{
  "optimizer": "muon",
  "learning_rate": 0.00351,
  "lr_mult_qkv": 0.4,
  "train_tokens": 775200000
}
Each number is 500 + 50 x the weight over its row's rms, rounded and kept within 0 to 999. Layers, rows and columns count from 0. Numbers have three digits each. The size before them is the row's rms in percent of the matrix's.

# up: layer 8 MLP up, 640x320, rms 0.0806, rows 405-430, columns 160-239
# down: layer 8 MLP down (transposed), 640x320, rms 0.0775, rows 405-429, columns 160-239
# gate: layer 8 MLP gate, 640x320, rms 0.079, rows 406-430, columns 160-239
up405 092:528492518520426444467456525503558548555445450462473574422480504527437523465494467377458550448496416603519449521470558362518435556524522455449502476528534548510506495578519470491481537523501535594407465541586568529382492538509430494540561459
down405 095:498543495441427509568566506604583468525502491489575518424505449500516518560482482497504493453419461478515441537506522595570492504398435409465579435451461445555493382535484480398490521539550511483525412444447544411526518516548381572501486485
gate406 099:553442549498455510534550484502420570519511505541471575522482474348518486464484535517610407584491516512572437502513627491579583539556382538478652433452434571465530594557488586537486492501564493457595589504418382488497540369444577462541528530
up406 100:538538426562515485511527461520590511504520517465551463493568436483497546502492499504479452581534495426487477483442509520501504471525391541609534455511501565530508437487489477534488461563515496547428371565518491475556483553520444462492520533
down406 096:480514599531508479527465526456599584487497467559496586544595519487517501513471507516483429575499395445465516524508520449421410509522457574586528464442601574498497543592386493555443552594548494470483420538462542556455538454506388529437576553
gate407 100:410475464557525491500432574499537558453586537533461587443480461525551521603517536561412533446428553453470512553497510442461474414554542549534491525490539477555498483566559456423524451390485496454549434490524508380574568560548496500471528463
up407 102:417454500517515483575459476583473481417532500571561450584554498576508511583425510570521560550475529476512543483459493484488501490469481484434570455493547564497580548460490429484532566579474545406595450416496521526463525502570475400517493520
down407 101:471511432562504546528474491525463540522519578532524591505527526562471506553415508501559586519511484390470540526397473594546473478482435499465533513464596591536543551468513486525525475521475511476558561467483578505450630516505425496462499494
gate408 102:550578503500534413490526529450568422479436516485522483559580534527461545433458416505555488454505493494476475510479464474593468511522404542465426501461508448640514510556496473524538485502546505480548524444517505452487530504644481434554484579
up408 102:426572513629477536583557523501443526557515595480495469567404465488452494446526493449487500532499502514451557578504463501631502532537544479481525409538557512617498526476491484404417529480548527450537435512452495502517515487464449485524549472
down408 107:557505546565433572544570538535523524583515487433499512578513392519472482501497445564445527536426526533543474522480531448639421459543558436451510490565523495528469537479551503494481414513625489551506638511507447546450570447423477519419492439
gate409 105:413524536437468537481442473461540596557450474531508428447457476507449512537507522368582494485414484457441452482431513416502467430477465561505457560599398503432465513544565564487514478430397445528465514525458529581580525447505472554442494522
up409 101:512505551502473532494515569415605562470533491559466486502524493447576543526493506451507459480577510451582615520576477525534522497493566444473511437477443583492462430484543475459506505431422417480450522422487564548547445497588488506491483567
down409 099:504487495462440497512604539482487634473461514448488428524492527533591491448445468464458489554519467518467523463483538461545518509462519456490523528469573523441587475578544427458417585538478436448548634479467497512483538578380423464509567573
gate410 102:390407485562509558418584584438446462497418481521430462539492523544539489460531528501549559525491577452568427559449484409459481495500524512572475531408487525494486561499593508465415497611477542577518613498469551593424444540486504468602490487
up410 104:497461568466456523454413459527596545530536552533508455466498480521479563534452426557517447534460492495449533458504479479522468619446575459531549463557477476539478587492534402481550469519520464445374484487449568474501520499543512481502502544
down410 100:514466484506544496485432518552530536515504528569575464463521457585513594536461457453466504520495363538568518432557553505533558450480642583539518449495481504575549478500477533464486466549465534480447461456515521515515520401507551523553412525
gate411 089:535497538418531523568451488514555419510473513597475481530561492521524523381424433539432517497512521502541533406495517512555456575557468548451404546579448527478547569484461450525434397411502522519617513489641540526466429525445568538418557467
up411 096:533523462477499493448497434519413475500480517433532470491531525450435525636528496418542591544434537560459571434452540493469548516458546532434469441462494558422457565393418535495513545493540497491569472522529570546511531524509510477504518414
down411 101:591442447393517383507544477487472499546543417517517473430479503470483524500426534493500531498371528472516542503463529479443482470461467523452480493507507527464525538388526549503472527569458510515562530404532428556520430588558485481476580468
gate412 094:552504389487520500466404525475460431498523492589491458416530530654510589455497499532471473481484458591505517468593400527498469470424462592501490414482461569528517595565517553450513545545491496357527402547502439541597550513624466421471468565
up412 094:516554503523609522542508522490473385511512394467411464464377471510541542504566442578503542622473472469461584440482480497457458505555431434476556480489510466537428465474392571447444556566528511477407555452522479553432564438435449509513547564
down412 098:383475527489516533654544493534520523513610445453529422522529467516536515549520467543522529466388536473444528564474508425433524585558475480433486571543542463568488378521437544551486439521550472436462545522547614522539517486349495610418595552
gate413 098:506492576516476421464491567550562421439525370531546471568553490512485516521528448527456483471549497434545532490474466468625443368516488506542453467462509412595540440453460517546490421548499464522547519622551531541449454413514520506509501495
up413 094:460495565487394529557540490544522518450503471511504545471472570499473490486517566579591439509487540484427505504371636513501527643476506496577520423563476410456544545547553571475529448444529535499364452610547549400568492423577500484590450553
down413 099:477468577406486468425593483579500450448432453543610469521615470516445505527475541533447492426543491617441480438389424485501425455504446529494573540437439544592596443495455464519527533555530480538524543509530463554479539511465572556402534476
gate414 106:496488544496531560561404555579516589490542529545532517437506594534499436463544522475460508580500445505455515528485543509506447445530512459628468445436420479520470540442485516507474593514501526518521518438445521490491547403570446512560538575
up414 099:495455542524478543465428513599513516476415497584466466505496544557436469532484508455532527512512513630598490505536491610510491450588491521443447474566426486485432541500535501474565542508481406445546399438607470545548442500492503545561532577
down414 101:500560514454563471520525557502494500491558548547479440479569552546474427416506519505487475441458466465567504596621520575517589518595428447550483521509484504517549435518534491560551503568514443503531498481528497529590451535437568499441467560
gate415 100:444554564477563612594490437519484518519548478386450474546468501380449532499464529520565516625513412486396423512480487510507411478462560506527454501461435482479519494600506394602516563505409556487477549505531564484441543446579518493375662495
up415 094:475466569389486481500460475459493550472532577631492555468449432523566449420554588550489463468453541525562445544512545516502499526447532457501463519472447463516587476420530474572567468501508522551585515592457514530522451513500421515536368474
down415 093:523527387539466505514421459561540478528419487459599477542443578545549558522447424571502447505498474420474599571484537502504483549497549572582455430527436459498441500496433518498482516496487489546480525454490575592542506546525473436451536482
gate416 106:424519511553441460533498521460502531452472552536478393522574516457544408480555565602457495453469463551535495455560519490479537448456557480458433572514415602490431544540460510492454447469428511500483459646454565498574479431434577491478459417
up416 101:487490418514536477564425478599487408525565455505522454466541592564519478412527494476529475487545455483497587442561472515564470455446410531465551529519508518587608499482469540574493590559550463482477518541487457547490468473641422453456578466
down416 101:442533530499550544450599513541551475513539410445509460558442576466575500500493496507480426520505516542574502576424455590503426469466431494559498524436574482528450532431516435583540501471525461466462572449523486589525530477534439583440502427
gate417 099:426438566462445503392586517458664394473541507518527457561477499487537492494519492396553605473541513467567541533558583494589456528510497433562428527504537552476450585619523567428573496513501500509501499398493535517443513411521432585545565488
up417 092:547411494456494557485464469455473440500406448552446531496425510437474496496504462496548474536490438493585515506518425392487567491622549443440547439467494530523490500510500470532485510508439505521472447421542465502500549468497525438501489466
down417 094:497484408498455446470424479473441425501426496543496471483490503470528518529520502478504450408488562432582503605454486470616514435494447536541451524551554453454510572422504501474436561510480466438553512395479480496523489566478536624506496464
gate418 095:547476573526496526528573412394460490539501492409497498467532527486521490440530464464515549479497614439494571500480535408510526415500484498539509625436484440526513442523560499408516582525493520423474494552518490505490505444547522472433484483
up418 098:534536517479523502455484535454574431580480584543454487466496479500445448419502548424530502501588569393457495528485437491410493461478518456540465517508517478461589447402472394447413530494509489419492450554498474494444497520449545479515466508
down418 098:493603502469511602516487478424495483508526592608567403541550474467503472528488485515613478551494594359496557438467445465448524455435457504540596463513457450445589418570524510491526541491455471524513465511532438492558455398529478466493518457
gate419 102:518544540581449575433466497512550447433466556506508528519415521492469503452579584442563438449599460544504487521483545542379587482551432490475529591486503527373453438532571598513419439458513453494460542551529550442438515454550440477555467493
up419 099:439481433468496515421568511489564532496532499467422477407549535435538492426511538487595541540432474459507451443404499553582480562513541435490472514486445499486477637441437410507497518492545511571474538540536420553522473476492425565417543525
down419 096:491456366488536509432513459512466554477562537529426505501465560519457505495505437526379568536477474456498465545597498560454429480554462399545595449387495536552477415616495405527480530540530533562532588580499506494515503475408436543524578486
gate420 100:542518418517377543499409575510470436437482513487555504465573503396536477517539543439519516523483456555471525436491520517499492487467463539511539556525539450460450482388500460535572470488538542594493538456542534419478549536413486551561500386
up420 098:482453501412524406556482467482447602508437506435406463591569412545530459437415438478460538469465450533462545502524480510499507512464497449604550529545383429472501552498494478454580513510488465411454433535494530478489491565485536469465476550
down420 097:537428526515406502473499406487523416519460460460495470527461421379478504394467524481478527580430514426532510661469573547529531529495489554486538472581519540505418510515468458489458543533530462571515581500490524474536482511477476503482502415
gate421 099:486510480470504428550493475600641554488532583444561431504559599552480463459455517500518540473488530632514444471558533413442452477505522520574478560523540543585472515537477451408577438482494528435408456569468637503462542457404563471527442478
up421 095:540488527589435556584535547549573441387479421546583524518512469459593467525612509454507498565450497492549491548546488559476558517562494544580493487446496427552558541529522471466461481444490496433475493469421556495509493561558415537477394556
down421 101:520406471544431602476487506552520513471541462465647435562484506517498503430535456509484587505439573469493532472484587541465566516535510521523478458484459545531494501373510545398382460461499588520530433517395634491454520573478528465495481507
gate422 096:495462429465492503565504468509523444478403447518394452532488439523519465546511466484495525422424594522466507495528433485520528574511530629519532549449435558484530535542498529531503391472419576452542488495452520412489521477530456340603533489
up422 097:496491459549608540491464560447478503503493475479414519420515581491484503518490470543429504533511510496545493502507528450463501526530518450517485508471487420478522494497448488468537592525483518437420452541522456523500450509495467382517525492
down422 097:443518514487464555457388501393417464509491527689603493458456500485557502463474516549543428450466508525566559496641538495516545528478462489442503516493466570543477475541560467441452476480459496520391468458466477529395512530517490611445633495
gate423 095:524374512487424459464619549455450513466541516515542500520523524439550497508420579527447487493533517545523504475440498545518502556565540513457522558488577400528438601467551581532464476542531489472412454447426480505581434422519578544516428456
up423 102:565508391589493501408530468489511467502476539556443534564536459537446515650478544393438474571457558440411466527535462492524559608489588458456479500453505513605479589480509472497494486468542553456572522445444436503432507454509431420557485627
down423 097:429466443536344574367581553565489571576485533523490502440528457524499527561482543479449516500579498535512472501541463523461630600524574669513473572540519475523507604450457481559471475506416503443553556529446502402563501515497486531489498502
gate424 101:496510541510524475441545541464460435424591521431515377597547457562498502492418430420499483487490522491562538518440447485422477496527521491626413507511512541493482529482481491437618544448616448486619486503467471468505598460450506479569518514
up424 100:450415519452448518445520521511507574600509452526481602528443508507438507524468430462525578605528529491491541478410560456579498436561471510491500455480410494524445574426487519471438475589490478451430510564404477470486478545532510449542503530
down424 099:539477417471562505509421444578493449491437499479616526454495555525569480434548496437487500532496555483545500480427588502520529442427444507417544364552488458486519484494548539465425444481466504427428483447438478496452389546491490489455479448
gate425 099:492502476457445498515405532461508483591469486582582514372567544521507465478503474597540500488481462525493511670504503420485508542544558474480471494511561531430511473482594472460463424542530521495523521503508534411527524528459573478487514463
up425 101:469578501540491487441523607456428495461571472437507470542477457526469465456405592478493552467540404509482461522582467424445534418542453521429507495510501498459508482584542551506544490505461490502473517548466535531596604530490372529463501536
down425 101:428536488511517524551540524424474476635506556444533502531443494501442541492466452421499455501490498450456503532507457495465595487510450502471519392491520418500517547469488584486560545460565393533487452464490524506529527451504498508512547522
gate426 099:494529417497416497700440499492502409447541569613440460496489507500524463449496526509532459552440483521555482514418484413521540533507540625532541434469540433534503487493535480482510472457514498499423531547553449563471469580553598525451548500
up426 101:522508466522512501540535561482505464481475575448459474497514549601549483400509496513530461488539527465541525531459455458537471607509544412461582447564549492504553511477358438371424493509490512523458611505516482556513533535448472474523545483
down426 101:550477469574523532510508485503483449428501476471457522490433535516508504498525501612493543526489505582550499515458487526466411544578526497378560467523574395487540543539509509450375455486469581518462427593513448391558551582538567407545479556
gate427 099:490494516457558482474450443552402566545502462549416543491502504504529441472473516418479462547537503557540580452427467511487528537482497480496520480490455526470587419580500538461458470466489531470500414580520560460403487447479432428538463561
up427 103:481549438526445470555485536548565593547436502508538499555526450498488446458642549511534536481463474485538441454460530499507452582567519439615477484546436528518550566504466446507513513505503503453483450412556538374524549420532473474555452463
down427 101:579607474585491364568531446528462449485553473605486443597518429489422542525533476502460486502515441508405506408441600476471497528522512492509384479603509537511547510477494501490470454540549509546478454522436497450508497361464523563471454490
gate428 105:502513505426503514497458498464400499557474487455537568501499564573535430573511445544496548497437506560490541598495496460436505467446517560447577455485513468545488533430583510488517507515490509516539423469498538583530605480520475505510446444
up428 098:598385457470459648580418526455441445500452493553430496510436535497467469446517479547517566511482516574490519423473525469480517523490575527589521473504537495493472493565481523569471486485520476473516558519552534554454502429468461442427504547
down428 100:490496611530483507457579599492590438557430511584560409487429450458489528438632526563493460496568556505481477487541485381495538587433523479505379542425498464514469487420496577401526453586523477489528434530538538478453513516480589455503550560
gate429 094:461435603582578505620494486585506458551576465532526564502508436496472494396490496498481460465523650518563463470432427535417475568534435525523455536427529527515513485457511468475509485474558463443424519443407467606519419348562557538474524508
up429 091:598510479569509426481419568582468459489453478499432430474424571440492538538450534470352517520541453520495533541593337506512411505541600584531504487454440500527561526506388490533500498475448462561456528453500502477512414571541510472371511538
down429 097:528547508524500452466453515502551490516542505552471500512505551484515542530375506439469523423499434521541447430550426498498486527460481484504539522549542473521440475578467579502484454504478465521525424466487447492436467506576540514513508448
gate430 103:497441521481523580565531576540513447436607427525434573499538529565515474482564473456485535528508479648432509518412506472544521579508469488465478447543501456510498510548454481527497392462561479494475397524560373484495443457481477490519401475
up430 103:411536534433532496466473446446516540481602601513512450439562414400509526516542541375569462462567528509469510438494564497510473512478460456563438462567452475524534527466407486415519558487531492459428546500585428555453483540475517464454509587